config.yaml
num_hidden_layers: 13
hidden_size: 128
num_attention_heads: 2
num_key_value_heads: 2
head_dim: 64
intermediate_size: 512
vocab_size: 6739
hidden_act: "gelu"
norm: "layernorm"
norm_place: "pre"
norm_eps: 1e-06
positions: "rope"
rope_theta: 10000.0
rope_fraction: 0.25
qk_norm: false
attn_scale: 0.125
bias: "qkv"
tie_word_embeddings: false
parallel_block: true
init: "normal"
init_std_qkv: 0.0396
init_std_o: 0.00776
init_std_up: 0.0396
init_std_down: 0.00388
init_out_by_depth: true
optimizer: "soap_variant"
learning_rate: 0.00811
lr_mult_up: 0.647
beta1: 0.95
beta2: 0.95
lr_head: 0.00852
max_grad_norm: 2.0
warmup_steps: 200
schedule: "wsd"
decay_fraction: 0.875
decay_shape: "sqrt"
final_lr_fraction: 0.05
batch_tokens: 32768
max_seq_len: 256
doc_mask: true
train_tokens: 114700000
max_steps: 3501
dataset: "wikipedia_en"
Each number is 500 + 50 x the weight over its row's rms, rounded and kept within 0 to 999. Layers, rows and columns count from 0. Numbers have three digits each. The size before them is the row's rms in percent of the matrix's.

# layer 10 MLP up, 512x128, rms 0.143, rows 164-272, columns 0-127
097:519449385496465481558560534557530480553573514528497387507572508445565453526527544581555501464440515464542493454450480490543481564507608581536446503498529478570553467513459470449432491612580489505522492528497500593443550578451437489518506417612450468420600477455516480452564516506487528490478596464462477488476468547493511551419493445478567565470477631506446542471444536557556454454462
092:542474511466556566532450623572500457489465435567535478489457504536561466513526424522548505508515551504530393415553495478438485547495472513422528469455564524564571490524479443556505539562500479522423519504485525571475580543461478457433431378561507500585550572484564607508456547505504436527499594460601540467492415441475501452443482602498479404535441527396542520500475545510553477553446
108:460557526434423444521556516440561531500430440521528422525547429514489436464470543567510570514557580600436539519493496460443497507483402449512529514481473473521491505498503479412524483543402625442463494625541574524512519544477546559514537526422436488509510527520505507426438480431486444480570469643496505451411545426567527468457554504467514470505440544495407498521507458545466462447618
107:625470430466495525512412565542401433459584533532448440454525570477502535526609559466508495425495487585584504452528473554494502454451446425453510547472549483526445444377505448584498507521489485546468495504492441505559541522512526391505489489541501491495436530539547500425596533533512511555461475503517566504500537536575402393472511459508410513532544433512507446493429541474591536475387
103:548535468534418497486472450509498534504426524491491415492532482503423445406455489541434535511427507525517428514524421480586485437453559504425446447565642569483431586477549465404408516471610598443555524455452428472528561483521554525527493508439466585550514533538500438445522535553562451535481499629525549581508506514504445558520422470530486470497454516519476548469569471486569501477441
110:515467441504413516500489525493454484515491345542562476535399565485540436468520480531473515485506446504481400505474549405451420511549429398540550454444500518470566510573505492446524463533489490448530538433593585620496498566476493440502526500482593574533526490559522457639553474564376496407482540448467583480416463541533500536482535533472469467450459541440517463470456503480504511523521
101:455515517533486539482569452443499563476498470480435503469471525417538434513412564394513525504540494481566504455539473577596460446541527417575432556492557567554569593522372475421449508547439471524474492462396497452566479512517471446451478484478595532474546466507473516513562492516514614510535461460458522442581449472333501563499582505537406484545464512475544496487458455548518484487534
103:480553508563594498633587467495462492537468452471520517506568542447561500554574495514566395471479498510452542464480515504507495402401573563471496503501485476476529435485415529501506529562550457560497637444548595505546513517456482475570467471416471446557531474520393511503436413512572441417478472566406469551466522544507566473556508487497519552462388508512526449449547467527544528436564
094:440469519520509440541421545454464561485502479486425466408468498427398521526441516493470448429465462496415443460573410492552586533479498426520529516516503519596502560450512462410550477506591569607464367479481534589485430570503495466550476448563470428503494489525481528499565535445526579440578458481517494537594456482442529489527533535461488620469550573574452451472487522508445509552491
096:456572507627466469478526480549495500487433462451542441487478454564473502418547528500505575530466427511394463542461514472557516592458462460587427452526615482570466410559444566513496473473523536454546494538528453472497437435505454549429473543528544487514540499539496520450448501446568559529462493621449511446508525526531427419486516560462517599523481463463569440409565541558386478424480
108:479555604548504357563408493531460564506497481553514502488433573520494362488495401597458533508502478487489566472499466498390444522426537438522487555512441444420579569494414492461539578542491462478529496561492482548441534562465466525485457394535464465600468613572546580443527464513519522515488540552591527526446535526503528460520489523490519502541482554465515415503477518492496558565548
096:502519467403514525550548508466471518463481448501448594544481575508488476531512656517495397524522493494455528473536490402582573502535529423420502449588527492410436452568501539572517475579459475357530450523512497497559540426515460505437520575523535539530486561449543559460454476455438519433572551553495464431555480466470446480420566510471551485518473458505420536479436496594481539587475
100:472505558504580531525470471515500495536441465443492522519506376494547484537473579543457551579537440541460521476505491480552558506406578470423469485527461483428464524544546585500504572435583459518538501456414570481479545429500465463593515466603532383521587555439522429440428518598505482510500562532463489498470588534455539463401479583543517499553525408532569501473472537558531480412435
107:573458446451485545555460456584488510445577535525439499507455439393537481488556586365509541478472454558397462459529497499466460452422517540596488449460471523580517496552482462494514587529520475499597570468543403454516452394526501461496467550520524563535530508369526508450559462495549559537470444422564570538562552492449527430464487430471431476590517476490490509564443512508470555486524
103:538571529616434573468437582505461548363497495498571477524473581489501535508469475508430485549529490491494440486585416534559476452521475480535552457564595575532521427474490389533446522421419543402558445509481432449566487514426517516492517411524600415534478454432493444564480497469433453504555459493523537608526504518482502551561526490451505511447487477593505443558521553481524493494446
101:494477503505505514510454578519528502524471462553432454522587426470466456461443479507537441411553505473565512539438527493450561533566536544477431499483444513416459573520579459481506589397543612506581569492471483421569526452406550506531589410535505465493622588558481535492519542531488474534525558462487477545573561408565552606472600484499473533544514480516507498473433451531433543474447
097:409464493412575525471463506554493456504529560568457488496562470661532471473533530568495443528504616454545528472514526489551504460486510471469424500459549505476563544415504454510526523502517630556536498522455482431469504438512480549527502479567439519519340441544479572499501363546509550474427486535505441440587477478536481541514505561519518523432524474528627530522480508511431478401540
089:441487473480505525485512574520583406474503511517434512551546473501449536534443540468484584522507502558522627515477579532539470498506478407483496510515495509376462398536558476519492402455536527549539422468596578488524568476537544490473551528474421548587402418513499506538510479453499536510404484482620507498523494573457585608449529504519521545619442423471446541492529554466454457529537
100:511499532502445461576548505515581499468507515443479541446489497529629501459491457455456626471575534546543490530452467564580490467468450456520398517483543601493516494453509518503529441459424489512531381528456623546497483550566559454450510405549486535517525516478364511405453510408520495517555550560601479557502455484508477494545442440443527410566569490436470519510461485560544530554485
096:516465480456424514402506607528445451433516492380598551543529534475532553464526505477410500540518536522519568413471460480481469502649537419490451532552578517477613445453535427508556493449491496502518490544501469531539542512514496443498445477460523544594503440477450472383457552550450488460532478450528483436407532481474536577476415428515558519487502441532475578527524513420429574567487
095:498498431471512516507431562495440605516451555531484508465523527447455490610483507510471489416435495551523502515504453529537566471470552487482513595419484500518603451561461453584477642480519466506448528510521525492491570552501532463422473445560459540510484490555444344487380504507501553662486483517433521494438519567451556520533544421507496563527458536565463526580527526564554531499551
101:486497555527473464488456427479420554474495511565440523501442531616442604463498492478486474549515498545473551567559497454545502413596526476541522514547434571570528460548543425464520442373475422452450544495462539507539405522472475463579499512492388530573419493523452502471461495419547455524494512584489556546477536540453559509459498460515377441545558481465478353469519518528560479467559
093:490430484569469563539555525475383627445561474486547439644503531415490515418522505457502493535405471576463539471473445523452509471480421530493453441437543454544578324530482515438538430484563456517541535540513535458476513510524478501563439479512504491527501451501409493548476488616578464520522495582511546529442538558469497490511470519470479469491430484488430487457578485570565486425485
092:527463453486547520483416626469488554472524480564513524438513548558535489571419499409578581458530396476409451535456511505479491604422589417496392585467538456394573524499426513434475567469526564568434523435487521487532496533505418452514540475509439499474551541578434551459426523522517475537446475500430421548563500489486534523488454466527591445528468446488516507466517571518547508536506
098:497528499404485523510497561445561516575541470487474527536515592548559348492634553506498502461398553518503476559382523505484520401467476512495568515542514581458419444413487438594487492416493498482485500464531573526477421409450444502455507435461467460519493519432411510440491489479594517471497564540509451417430492507550536540477513483443523520474441449541599516585478484500524541549525
092:489501544519531496487463622459532589534502504540421465433522540425413631575471522458516443494400510544483392497428423456512475501523426471442572473447508455493462512420460542492481518513469598483497499466545516494474455523585528490588519480468601522553474459441499454506425411515489474497567561550576483538431458581425465553458539463554507453406461522499432467455563532538522565414511
101:477396474416446582486555433518542522504558568494520494557453521454484512651512512485499507448634511558549599552481517532426539459556489491520407493470568609498590405436525495509451512569609497510530519490517491559519536496467460486576544421486503498513478484477400458506493474461469508473501449573541498455550479462484433536514621530470483504583516433561506440442501494543606463557511
117:497521533460589485476478445451542591390486500460578443556491500483458497412545527519561483430445528492407500461559449523469462531505476364541431455477523528558528526554544424486361523541492601446510511560566554536542480508442551491494426538470535485528503520506485460485492499470485421487424627563482348530531556481523493451467525541624524548521538533484530529510540500511460407468454
110:516469561503359497441496463509489560533483463489487479485495473457616461487413457479487565560463501437597519497491490418585397429516510559580439517493559527631504525525514563523553423549472483410578411551534465423539518437494508480547575434542476500493570553434499464416523564532544567452537516524567558528555543523475500484462456513433500475483472520487613418552531522476507499418533
102:629507534490516457425433568499506502519566490461450529450368521543463525359517502493488520512545465524553500480459505548500528515521532372581472404500518433536476434385521473431458493562485481537423520501557561528538558600505518511511398562473475475432481592557528416511415491451477555465494524557480533543512565416490565482444489446478437530519549515462487450558555405540470475501508
090:535537542515492489456430479444447563483442475520444483474465465468460437386474552512482449439576539564538509562415568557527614539570514448530566549443494567436472489511596590496618533571572528513536434472518476504491480490521581512553487454539543440548500569493517506450451513465420461543410458556526417531481516510477560631439498526527452462460445468437572567441485574486492453461545
098:592490523592527547422404560514535526430482339549481478509504486576514514506485494444554502476606531435431494456450494522601493515487496494567493512481494450444452496515530578441477432577544527435591506518453435460523423517470450465526375436550432497617506477493457470475481497513437475460486454483455576564461510462421460458478469412522484555574526473544527462451541540444515506585432
106:543483523504515490542569520455562506497468529526592484593522479471500520616488533464487500505505508558514524483506610512544510491435533428545482516497402510463503547452483408450457532461535607509400475503548490556491536502434496559523606553476495474524566510529529495536416545500408452444435470464575499513430393541375447574492600487480511535409470430485550479500524411622534431530565
095:518473522491557501557472500523540572532555503441485470536450531505514505513442560529548524509537457514434444446455465521447587439526512390536487542510533415449452501508579574492538401555514479482580433486553410472603540596579433489522505551521530484504504507538545499536481489444538454513518571455432496485541519433469479609492536603487379456568478405416442512492480518397515459476361
110:568452515533579460565487542468413490536452424550528555535527526484451465546431472546467530600580513545517492549521470487520470411542485465512502468507467523418492523504479571542499523512569558440658524459510512484505488488600458577492439534468439570602516577398501420494448479478374474492432529537425455454464577512515485486384530442469512484493556453516517568471473597458506517446425
101:597421485387481567508519619529510510509584449470496535495506490482468446463533565562517481594567496494435525526538502453428497448427541512488541495436598483526458580455494480539515584526468499465531565477478451537481539498420461473576504482479495399456555437429509531498582546478542520472506560556588481559448413511493605399561527515415471387522494552498507415531569537538542457567502
101:535482393543458477518460486571377512538579608543457483398506515579477424589489408472429498427514496495527465528451514534474447475538564422528369447497524486533586530540576505532480554500475456431599445533467526522528541467442470542503519535589382449433504506584477540479480476545535527520546524504479501514494540505510361562475518486579544538506542461545540466540566537521552560534515
094:438571525543539486472481598440402463481466500526435443445530595480515437526516492468428492507523555448492494557575469508433512437546454516542381529511575539540496476473518460522483412558541461569533435480463543516604414506482604436415523495535550455522538359433466510497545466562458522570484483526500651572425554510495463469520532468462479498547443448517569546456502517439476538538457
090:505561543428582640599494613499516483549442503570480461530437489520515517448419444528502452412574545519465516433463582466505437558597497512549469459441507503519544491378509548457509552524508479517456431426482490477502504439511451469505554416429520473550542488515500524466486572548417484578522607593505517460423554514572582556520561503534487507522454428496467551459528560454464503422509
107:500505533476473492603413530388464367471430438441497620573461497418504508516555538545548458419533477487441519545513521604560522491460587495599558541556491469481547528468409543527499509494530500437488491473508509583462508523483509529533524502565561528439485484492486495440535583420474502404456483453491561476498491490436508420515490533427598554545602589537573527533496520408537448457520
109:515501585471536491506441471503534487527518466520441486435573506462538527522536548457585551501563512638499444381475436570529473477510393401495552533430477557566487499592544473446593553452501416517465446564404398512500539551426439483510513478480493424497515481524422546501462469508476462457535423443475456469541445521443435499471508417504518477555514512658541538535583512470485483519450
089:527470463580515378577491520454524522486382563407477541478486511508459451562479521540508535526488503510542456534539473519546417594436476534450505551527507480493446509529533546536461416526487615515495473539524518572460411509498486488506590471570503527412477443447551581505470588542548447415519535489448537501515440512406425475520546490418355492552410472539451454520400498463490583434492
105:529449437483494394531539469473555384551437489466456412476555568495488402519486538578522449466549468518448397464431519594503442465491558499495494523460513434582417535582544524471531455564445501516459546519486473523494509499458557493485512447489453490575491425530454498577528491550543546535621510452554514409455553402542554527404572578455534394524465459497531500513583551492453455468549
103:546490573531553482501433594431547473438510651521477520434455471522478503521517547493562460570507491538458459425481487490468461524478488473500543512487502524505587387562433524549513550449535541516485428519514467513445515508550525466432455501482523409517475435570448598483582490618370513427554506440530456512540575476483447496492495530519437522577552537594496415540451516460621580479552
099:554532455470539608565556506453465420479497530593482515493493585450550481545462469533537527512504471445494340496527435538538456514491570450460437537509506401500534520425508424519486542467488444473564488509437515589562420494513427542460502396389528512503499456479480566518480464499446585557457616523492570529500595555605528460512525524598552412532506434460492488522452433479465502486508
091:470503563543459490575492496535470502551424461549549544376497493507452356514495544552453494425524423488542483503512427549493513436487484529485527459551491565450495626508548500364521524591446528581463474473643505487500518549455568537541496483478517539525448468417518542451554499501459432503520612508503474516512502504504475511593502481502491501441441593548346470460493459404547477508490
104:497466493496530468601511540398492544655538430492484425493471414434600533486408529534551548551497483491605424561522422383494607413534507505461520510515391478517484528500481499592521500495552483466469563484425516463466522537413514484446459520506522509519575492507497503592555443514466517504452463439473598505406560453457476477500514537512451488565550578491491515483525587458490514533586
098:450456525523560451507453493483445430463474524526488437556440520451511447452514557450484420444539517458391437517480580533421470411469550419464514487527555469469485511510517535626459520470601482491553561504424533554504478509510412513428531519509531547523550474434437591588493422469612576482546509456541549531561533508519483617453552560376529509484476510481569477519534512567571457533576
095:582447516460483604518509384545496498570483522496471443474451551500450464525594477523514557447595488556490471435455520518521517500410445467549442482531407545498543514571468437489516492601471485411561427504582428496523509537502477536487619477461450517506485481429515514488449470433429476481452507561388523483450549407551554509541580526529550551543559623506477526477501463446452436413427
106:511502579370450508477606475498503507493506464502472507501617517441460530519558562471561439475505430437552418612477537486423418485467472428562492491461516573481464414498513428548496498442505510539666522443552559506563505469518468519505485468516486480402479508484431532459497453499594396528483608541560535500454541430529459497452508474483435510509493541465508423492459453468565388460529
103:432546482509556456482467409424513422503521433472424491446543514570552437490506504490488457518454509478530484495457377469571501518506527462593353484537558470515493458563518490437561505547513540439579557482539395489499502583533487567521391409528513602478483449525615418497573460497419499480522511539507485478452490561467581594523559520499526505445518501432527528586583481533564459507541
102:463514499473475487529620524604599410445463540442506597506469479496569528508569517450545473485515491474411498429452562480477443480525541447525435427459393571497487463475521531495536517518491595486570528442546500449448495563551469548529443446552578476500547473545573516476517494604499448559530549513528558539469511431539507556386540450480624591526516515545548455498428529521602501473422
098:511489430475514470469405455486439556605403402478548537535502482568616517480495591472443544495420473534505463446511456510513565516498482509467432560555511472562570605420552491510532463499609440525603535493537510531494592420423615523500519534532534507503445520489474433519484572464487528460474536493424543500477468499513414555593568562536515482539433538451471422507486485597541535454537
104:508510507551540494449512533513563508558496431412463458470524565450535420523549515455524442510465513463535408551548429553618455441574484453526490456466449488556555391423453573430475506525506438588438457432490475568519538514571565518499485531520446484484548559460571541583503467522479555570485445672503543530548384518431522454494520524503451559451467422472422487530524535464441508524468
096:504439484469553466541489413497566485548488507508567510496579507549445517545460486459580557490564529560466512426498431448592599454556493491431499469535489572535490523497629554461479524506489457512516355571551510548473512518434426548465546530551488509452547433460537393550502469548430544428443544479531429496380579459464505607497498473535439524482493431524467512450588448527457450485581
104:477459504555491491475516548481466468500571494410479509508511458601554504399505526402414530563479390582483471439464404421543554497507475530523466468486465536515525517486552549509397538542515532441497515516481516459560547559435542534433491474517491569439533536581485573489471545490509540469493447485517522535388560490446506477530480494413405545468502513561498470449449400560506330617558
110:516564482535503478522492536430478538600485443478497412464599501547484509553531500427476564497476494497458441479586456481478558470490450420581461446483612523485458469623554428451494482424460490428514453444464365452540568468543366522559506521511390475485577467422599444536560521486456530506469443536514495496580500558495519533515501549529500544521536522501454434442529439601551503534527
098:509493574505572618465449530491450507510519507482568497486562431470497478470421488516523524432471455541434517543481617493452477486456513450527499461525602489507615410455551496489456418496467440496473426490623561497456534502537536499590445520504496462560458516504534491501493586484428493621524485475460499578432592566455472460501555464596582417492434405447447474446448520502463534581458
085:511530532573539551538436584441516431510414531580556525463494357457519485513503517489475467439550496560491494536467535438537506418535504416553520510535487484563497485498560505432443406564550459522531443498462418488394435538455471394469497484537463465598462490566486405462542505527427500491462523539468527559523519376558517593521491510453534562527579651506506545529434491491489470439503
105:523447482472387587500520611557528541487567529490475460471536455510540572539477493360587519505428428487504542430538495416553441486541516501477497525494554484568446405565429454473391557569496478533440549427541449512460541499651535508484540478515480550493428475540529563465544502488516538485537522521457541572450534488417430521468522503466402569439464454515530489526438433564448473444541
106:493473481500534453660475442499493548495462474541548447448463586471608421520544397471517498393481521471580430481567502408517487511492506479569515562497560462439523542544465448440556628490558480528486543440558504485391430495441441388535598460478499469502401518557475472500554491435502513527455448478493504472438618526512509440545546473471484431533492505545429508494520522503580505520492
101:584484442515532542488458474396523458557532478599511579463465477465540485468422466498469600565476514506575513476532431433547557441527484496523450552603504499520419538470515531490435473555521549585535558455487547585449565427514524514458523413449453531576519420496485541455494432445525505507514554474466544574470574480559495538410608500526512541515424450424543467544552521451519417363521
103:633445404526479557488553518485507463503472550539511541451460415488518490554498477575529524434547498474606560494496482433532551394498506508518453467423459520500435491587528519457415549512496489505626461518437442474458395608456523539506490496484447511530524468593510507490566565395393404543537466488513507497464476496595471535545513538524584440524521562480501452554603497488564503532574
097:589489541486451436510561516465468532515493536510496447458530433475557584544511473526445508519625586568398465585465499523528491540477523439457559469428548498474495493515485446491482554451515570560465409512450572521446556478506494485453535465541449397504476465530613458470523475507452542470513565419462644407471513411490431479527428500483493495513539539525621516414450603521514510421461
105:495543421506487591562491547597540559420446487496501586481552514542503479468471533558620449463462531561468442510547510533476466488430551474477525537419578587591502530417449473549528564579502539469522515511490486574462516503523492529547516503511526564504502517488609471389470457533397481545498476372498426619500552489568518486448487495495509579503548400478483539441512466521498358486513
103:490549431461508446419491448426585472512487459490584589428519540582480406530440515464533516544487450562559498463536504568503517436577445538484514440447523460492556541548466474557582494562492565452474541445488558525563382536553479428553537451483495527434467567496585468408472498367542484430480566451452563480483544480551500536418480447441490542603442550520504505514597475551459511489533
100:518535516520574444579394492406519602493495541505521373509444457511484502490527517484561428469409491461472502664581532519513475494521479535473513567569460483591534453533514432551480521489509512450450476554502519455511488473467504564529589532454501443476453498535536526487474476419517567565442454574482504472519479488503500519598490521540370522585436381487468509497576429455473550460614
097:522417522435608457471586478608407442542514520608458499511592538510520479539507400544502503442476499486469421497537466461457416521538503542493504398556530544469491437506605454613477470452548513439546522419467413553402457472432570518534559422489565428456512471470428481496423460509515523483486508424465529524484541564501582494461529577505465429477519577467565497487549489468456516499461
088:431547578517442504442489597514542402461483452508484566512570537515557414511537440521452448478466566529484471511534568458477467552475645445472503457525497588518508528563438391520555447422518512362446454525544536528472503505518530469615604488523503516547461436484506490536516531481437500454500468564472499580477511528492497424472547535540523366475496499539510466552581461426496557471609
105:617449382479579503491479511500527484425457466542490491562522578441453528469453466452506524475457428492478569635487431511486581498520521550423403425461444439468514469485582461521476560507540534475532538519521497446489441434524452493456487563575533439460507553540539528576403492473541479570548472507412404533502512585480440473575489521442575547479506391455456521501548560457596502464548
088:492524513492527447581552498530489486527467528545486492486487471477509597552578532577458545429457456575472527505454412452492432519484465609476409506531468521585536550403518537507577572478501553441391485457503548582456539549487589460431507434492495528541492495449542523555590512504493553588583444438515532568450568474573481478417509562448488545529448586558537535369532470496451492424530
107:542600503504484509535528477553611410495536508556471441493523493482539612481429513474387566582507431428474455522530571424519462475495513524558501398454492510515381550537547496503432604519417472468485559521516467467445440521566475437542525409571493423537538454453418480548415451536494549456483453538448560431419429510511515456480534428503583521539550477446428531479502553473490469525498
102:559524513433451468480597548500465440503454421511418462529563491450543508542532506576632446476575504503520403558451507489410451557463523496542535522566550551410522464458466489474498432448480496436541434567611457468565430469497523508507528427416513469456528434452508468461521515453483496385441564546530419565435542406504492468587464480406528499418518490506512483455462416503512473564455
095:429474472509559501498506459435468520478527467435413495442521576480499504491487514462540504522502404544465485489488516425424473469550521471483523444512553570409640431429557498539607399529434583574485474503480514518463477540494494513563493456461537395592400516482431515465466433583428533490383551469614483547573474447489450437486471526513478476519501525551510497486546488438618460567485
102:594471563529557503493447501516508460418476493423468493512499522462537518465401502482523468531473521542462520462439646514490428480619480538546499428445496463455477543496532474473514433449570447423414584524446523462469441498606434441485487572451593464561508482531525524560495471462495555454489458590515411572538582620505536515425517503540448518526474492584541547508417466473449447405508
105:514452496426522477503417480466516529449510494497446550431543466487620480414420584535586549545550469519437476579573578461477370549476541542459491445446527574558493449502523477444492467450611415528570476451503511403510495442538529562432520455595610467491474580523495506518495485587481534446493517447508487471533488486444518445490469493531514455533530423560413417437519542520595541503532
097:510519409486391397570442548490455434554516424545508512423549536510457558457529450562419436524460408527462548495459514484502389517451475537466494503560468576459585515445496522447446511570488557492479482595513506489435504570492461515533457505469500528379448582499443569480586520482556500463537657557513496461510455444488486494500571573473630433474449517492469519510520498536538497463559
089:414551424560501511449489496493465516601407569464521551568587561561481517496522478494510523378455378457452507502469456504584538493407510497444492491503557574488465555446506433465511545473543511495467489477498470447494518431424514433629580439491491537464515436572493436464519533458465521529510555536481514479530451460457534561415515522544532553516559518475385377422439507572415540531480
103:488569447425507511489512479518392510454486521495539498426511433444448488588476569446455413505491490513481473524564483509507516469501558461551515447575606494448433469517459512407557415504487551497481640479550507511518442522474547552523515523576515534537590507422498459467553544403462479537494497462537498590358509543416495598461531504487552494541479478553490466402470407635472484455535
090:505441580513566444449457536514482512460555545473510491396536517523456547537514567556544472485486565462410506562419481475520609539465466447464548465481503463442457399491491508559491515444514602523437442447571437461481478494441537508479509526524484508522442527410507449477445612538488594542476557443563500526513436462501539365519501468501520538413522429442496533578508563485364506621526
099:572562455548520496420459586478404528559572497506520516426418505501502554598481446538457493520452434472555479498525467507498530486524572537570526452417537476565559431425475471412442495509479443499523569485545591492588572488573487524456478444399436458538526487540583407355511541557450490479502476457569560507536581553505405500437569475515450501530483466498467473542558521466506571465451
097:489442469515537525439511487499515446570495521538492436536584482586479597614472386519501492493489492401504542451487473562560452460500425492506427424499600462598546563483493555444469503542481554532535467560519508443537441566527513524481500504463491472501475450457557477536556575419485436579613517536520503529504408465411482556498573498465571478462497420496554375453520499462379560517545
098:524446506479461594582471557527517461534489515465515475550544512461412506439430504558509508488513465577661494464522531419483517466397546528485488453530483505469420472553553399510442488440541531612556445479480484522365443491499521444548518476448514499518483450559494553423407505505442478502454460365496555463474546463510499534537465489489561499596565597453537397506467546532423503524537
110:499462448494507420485522517505487494489504536444595478581439552467566424581496623452544499450560497464464453437507607489463508400473520504513483459534518529598493551475374578473513579503589560453514618519531510558470470522545423445443519515565488526472457500488476444445504544490482484509503414581577458428519434532560520404518551410413448528551479525528519487490481488480603488482582
094:477473571658488513455486505503455447524419520537487605504575421550461511422501463543403486570515558522396437519521480579439526580552549480437493490449470458485499485436474534547503557449587470466470468541557468389442523568481496510590492460533464508546523518580458617435441441518421577435511446514449433469461529486485522533527489513493508456479585459487470477463533432590535568482508
084:547440419463668517566495567484547423512474585551469513598583482390480490496521560444501500469484520551439475481423445533472535455546519519465551517543547505413498532569502472552446422398539495539407474466471456479539605582495473459531517437492486532461474511404424518577467484526495399533492527501416457495570515495462455512509531538459557535428434427498519472555564509461491529440555
092:415497540466449392547595455459535548622527387489505463506608546385553561515533548547530506557529611485503518509563537419452537419497409511471515503479517528431442501461433419413470469479518471431463418584529538506439445492494487573565476505556498512550545494490569458456474548572453410503469546516510519441519531468513497492554530492505491478564421524417525523545520441556510451565452
105:523522552534405532489474448535479464515439480516591528521562487555503454514501652587439559507431547540570494460451466525544439466528426529492544413539543559537456463489527478530541541440440527488548414478491575525517408473474479372409515493409452406472460564468555427428473459482517453494448444624522577525422460475454517535477528524464469495512456536492483522494500496527551365488522
106:521506503432505539520637439589554432515479482614545557447590495502452480475538484488552467477507495420491490504492531481492522406514570459558561462400557424554521521544511472394521507528455430510415415519483511540520490462532462488529507430561517432585460543542461459489388384490477424531568524495439517494461494524495496505474470491543454564513481553607583450493568380506547569530520
092:503505526449565528496483516538551486446397454459516515512535523540556575480547456429549470449445394409524563573496508498525602412511580432527493471557508561433458493487539469521466544505493522482473507404510439482440481510504497549568621521606545461522524492561614449569473484451524476482514490439425399554468507477568468480607524543401502470535498468591511445421522478549520524463396
098:543458517572563496479467559547473498479509515391473410462461480518495489497436576425587392501441445518407487528510503540576416474516517457466416442466471453532403512433590579533495570486564529581451469510491530569421499469524498423517517511511467528525583478492464593490486607439439497486478549549457491509488568452516440540428443519491568491509479529484660532550482487389513538499531
102:506487466469565419461560473536520630483557475532460496510487539424582532553493433518461453499421612477499505555489466462486524527505619450460393408464561500541543512420624482528453468579515490556488534520537539456612453479439454455449479575496503462526586483512504377478458531467466522497418457546578557502438549537436472472487484484450515479437543458512443458490423443444577462512521
106:507534557482582497464556487395479526481534615474524593540599392488523506475439534594504476457495447504534454571461461428510567491529533436486490416480483459501553584639426540561510506601408503418457489455535488542445485526518518500466502385568513473557507526495461457500544548499508527481459479412420475431506584480481460494524485577477518430537491505404441502563582533468497430474524
100:579561551555472545518518497547457540528442483481464512488469601519456520546563514525520570496462539440515429390618483509491523521531494529530453527501439571552384417504502544497579544458518552521520587509488459463463544576558430524436540427548587478522498469473488490424486393558588508499464460472470554472519547495543407438584530393488502441502473481454411394482621526527472519469502
104:518571577535435476499467540499552435585461462470504527463457462594527418485460526417499585517567510577528408528523516442481519463514450507587458447537521502511502481455508483454570510451487533614523464531534525477423568495526438483473429531497428462596457447500589465461451486530604417525466519584523488512453472545426443427539566459387454496486443565521600460513605504532417527530462
094:496394561458486488491412446454499510500486526442560499439498585581437572511528451486494468535466471528455472561476443565563522485541524559637490438542473464510482538486551492371519518493472548422453481495464445575513512607517436444552681452476495424552509452491461513449498527531460472517613497582510392432436539559443439516485528419513455540549518455527482498510534543469520475502487
105:453596646478496462505534507420521474420504497513520518527512463525509405380416521471529542470492509450448518562509507523476549455527510409492522484462568529473438470450562397557551486505446474469505481398451472517446544567500506535555628432534505510440544480518530431409550585458526543561455471525512476513499502483418537572514544514461550420525542566533625521557560433432463443501554
095:589488410511454647523524527498449522512511482489506541515500436466473472478489458541540474515513488506547422538492503439584454465498494454550426462474506607424471578489598501474465392448520557437492448500539573481467501539459446506604486447506511522532562489504547549595394562475449434476559538448413457477519458540550521462512518595569445586527426499487431540520532539586465406590506
088:548539515451498509514456402430457447412491525503609451502554558568491586562450550451619475556564432426517494501485523621446437475439539410438535430506534441478542462471576515525463582450551434442495419388473527420497491524499514528461512466515499560559492550514526475478578536454501613492488554449490468499457453543537483470555528504521491579486554486471477444536475595447520582482563
099:414437459457489574519521455510606471504411574510436552501598538573460484582522520579396484541491440522457407454515556413379574483405420568463468430499493620488504459494460475497526519538571503498415478396463556513491461582494511497476511433546518434530546477490485498527507459486515495545533443544444495539464494485568481440516578525417517558489487578466585524533488462441529477443511
099:462438528493458537494490476503509443611444497476567515528515532468505528463531449502479507493436500517560524516406530468362465498413351517490496503479464545538516536562461516568507516573553491461510413458541449465453534547605556509569524475460507439582455479457597420422472485468484496479440586451554529535500501567509491544560508414522560485575553564457483498539606399504370498543467
098:480470517519505514502436463440444477468548425463550477444542577400533443517518491575481568470460568502479505452530504527468497500485555440542561471460569511471516617538457469572504471430534548519512546434605542487517480469389496434511565398544539378498536519535553551613423477423513458574471496496524440449473482589498485446493518587515459372593469485470498417485471489533570448472445
108:491513529547557522637603542468566461506527571526457500383425625452516523420494522533502455520474580495480511481447469485508476477477471522473409569403483573520504503499568491570543513610445490541411446421570477612478532490526470502411503478481513560601513552587489562461532481513478514547513473432464541497409505415499452460445478458473439464437575493472496468468578512483486570498466
109:530537539433511470501504522499484504527519426516558453561539506477533457431454632460476473504410479559482409475448521512452469535574459533498429455542540416500479456550526452540513536494579527536485484479498489442540576448442480585515451561491501508381509511608537438407466484514519528449597526464537487483572542543450577509462535413385454568534504574497425450487551545402415465391503
100:497434504504459543540466500472382535450558417503421499497488526535388616511534529526487442531383525504404539517495538468417577562564473511515497533548509515507526375536527462462457548468497464496484501547533539468492470545375573531562500481633460498477491522559470511441483473425507467549414526565543470486515473429492397518403481519499513477602594506525488598537476463515518421481524
090:544441501602494450493477539541534572419479531501449568457522382486490508503561512449581540468501507414460425560580498577410583529467578505584539462481652445491414461562433498456470495389456471547545467507507556457537521515494537512429587479592476479469444471513537487477484516516446434472564524514499562478522504495455508485501533562513494476432573447535517381553451476511481424432443
094:540518408458512479400470490607494572529466482485494514456486500545468528515572473487425540439455460636495481483436480510480434579488525540506551469526526433497525510506522481431542508493510466535478355522543481523561552459556588515529563410519564482514519591561539520461452452522503504533465509528604444546518556505441554435390501534539524521454503541333502433499464503452374452496556
096:486525383482476485511578459523464426507544486443535512469549510600472500560528605481569499447497507575519473456477432448596544594499401431482492452340413498557458456468490455523478590507498542510470488490517658555558530505524511405577516475545534471474480492556505560485520496526477471496538465489574504411503539476489511436549524499533588529461477454406449473442578588480462528507496
092:488473331437491523431457498529477471546538529426558506469469500459438444545593501451533530446400503434522609621578408458511487537513473488602434438517528514476501485501497514538536516472523487539448456523399408630449518600463524605528565452488478420537568503534504585538494481533497509491561501546456488534512535531438514439465550452500550540504524420436463524478449491442494515505518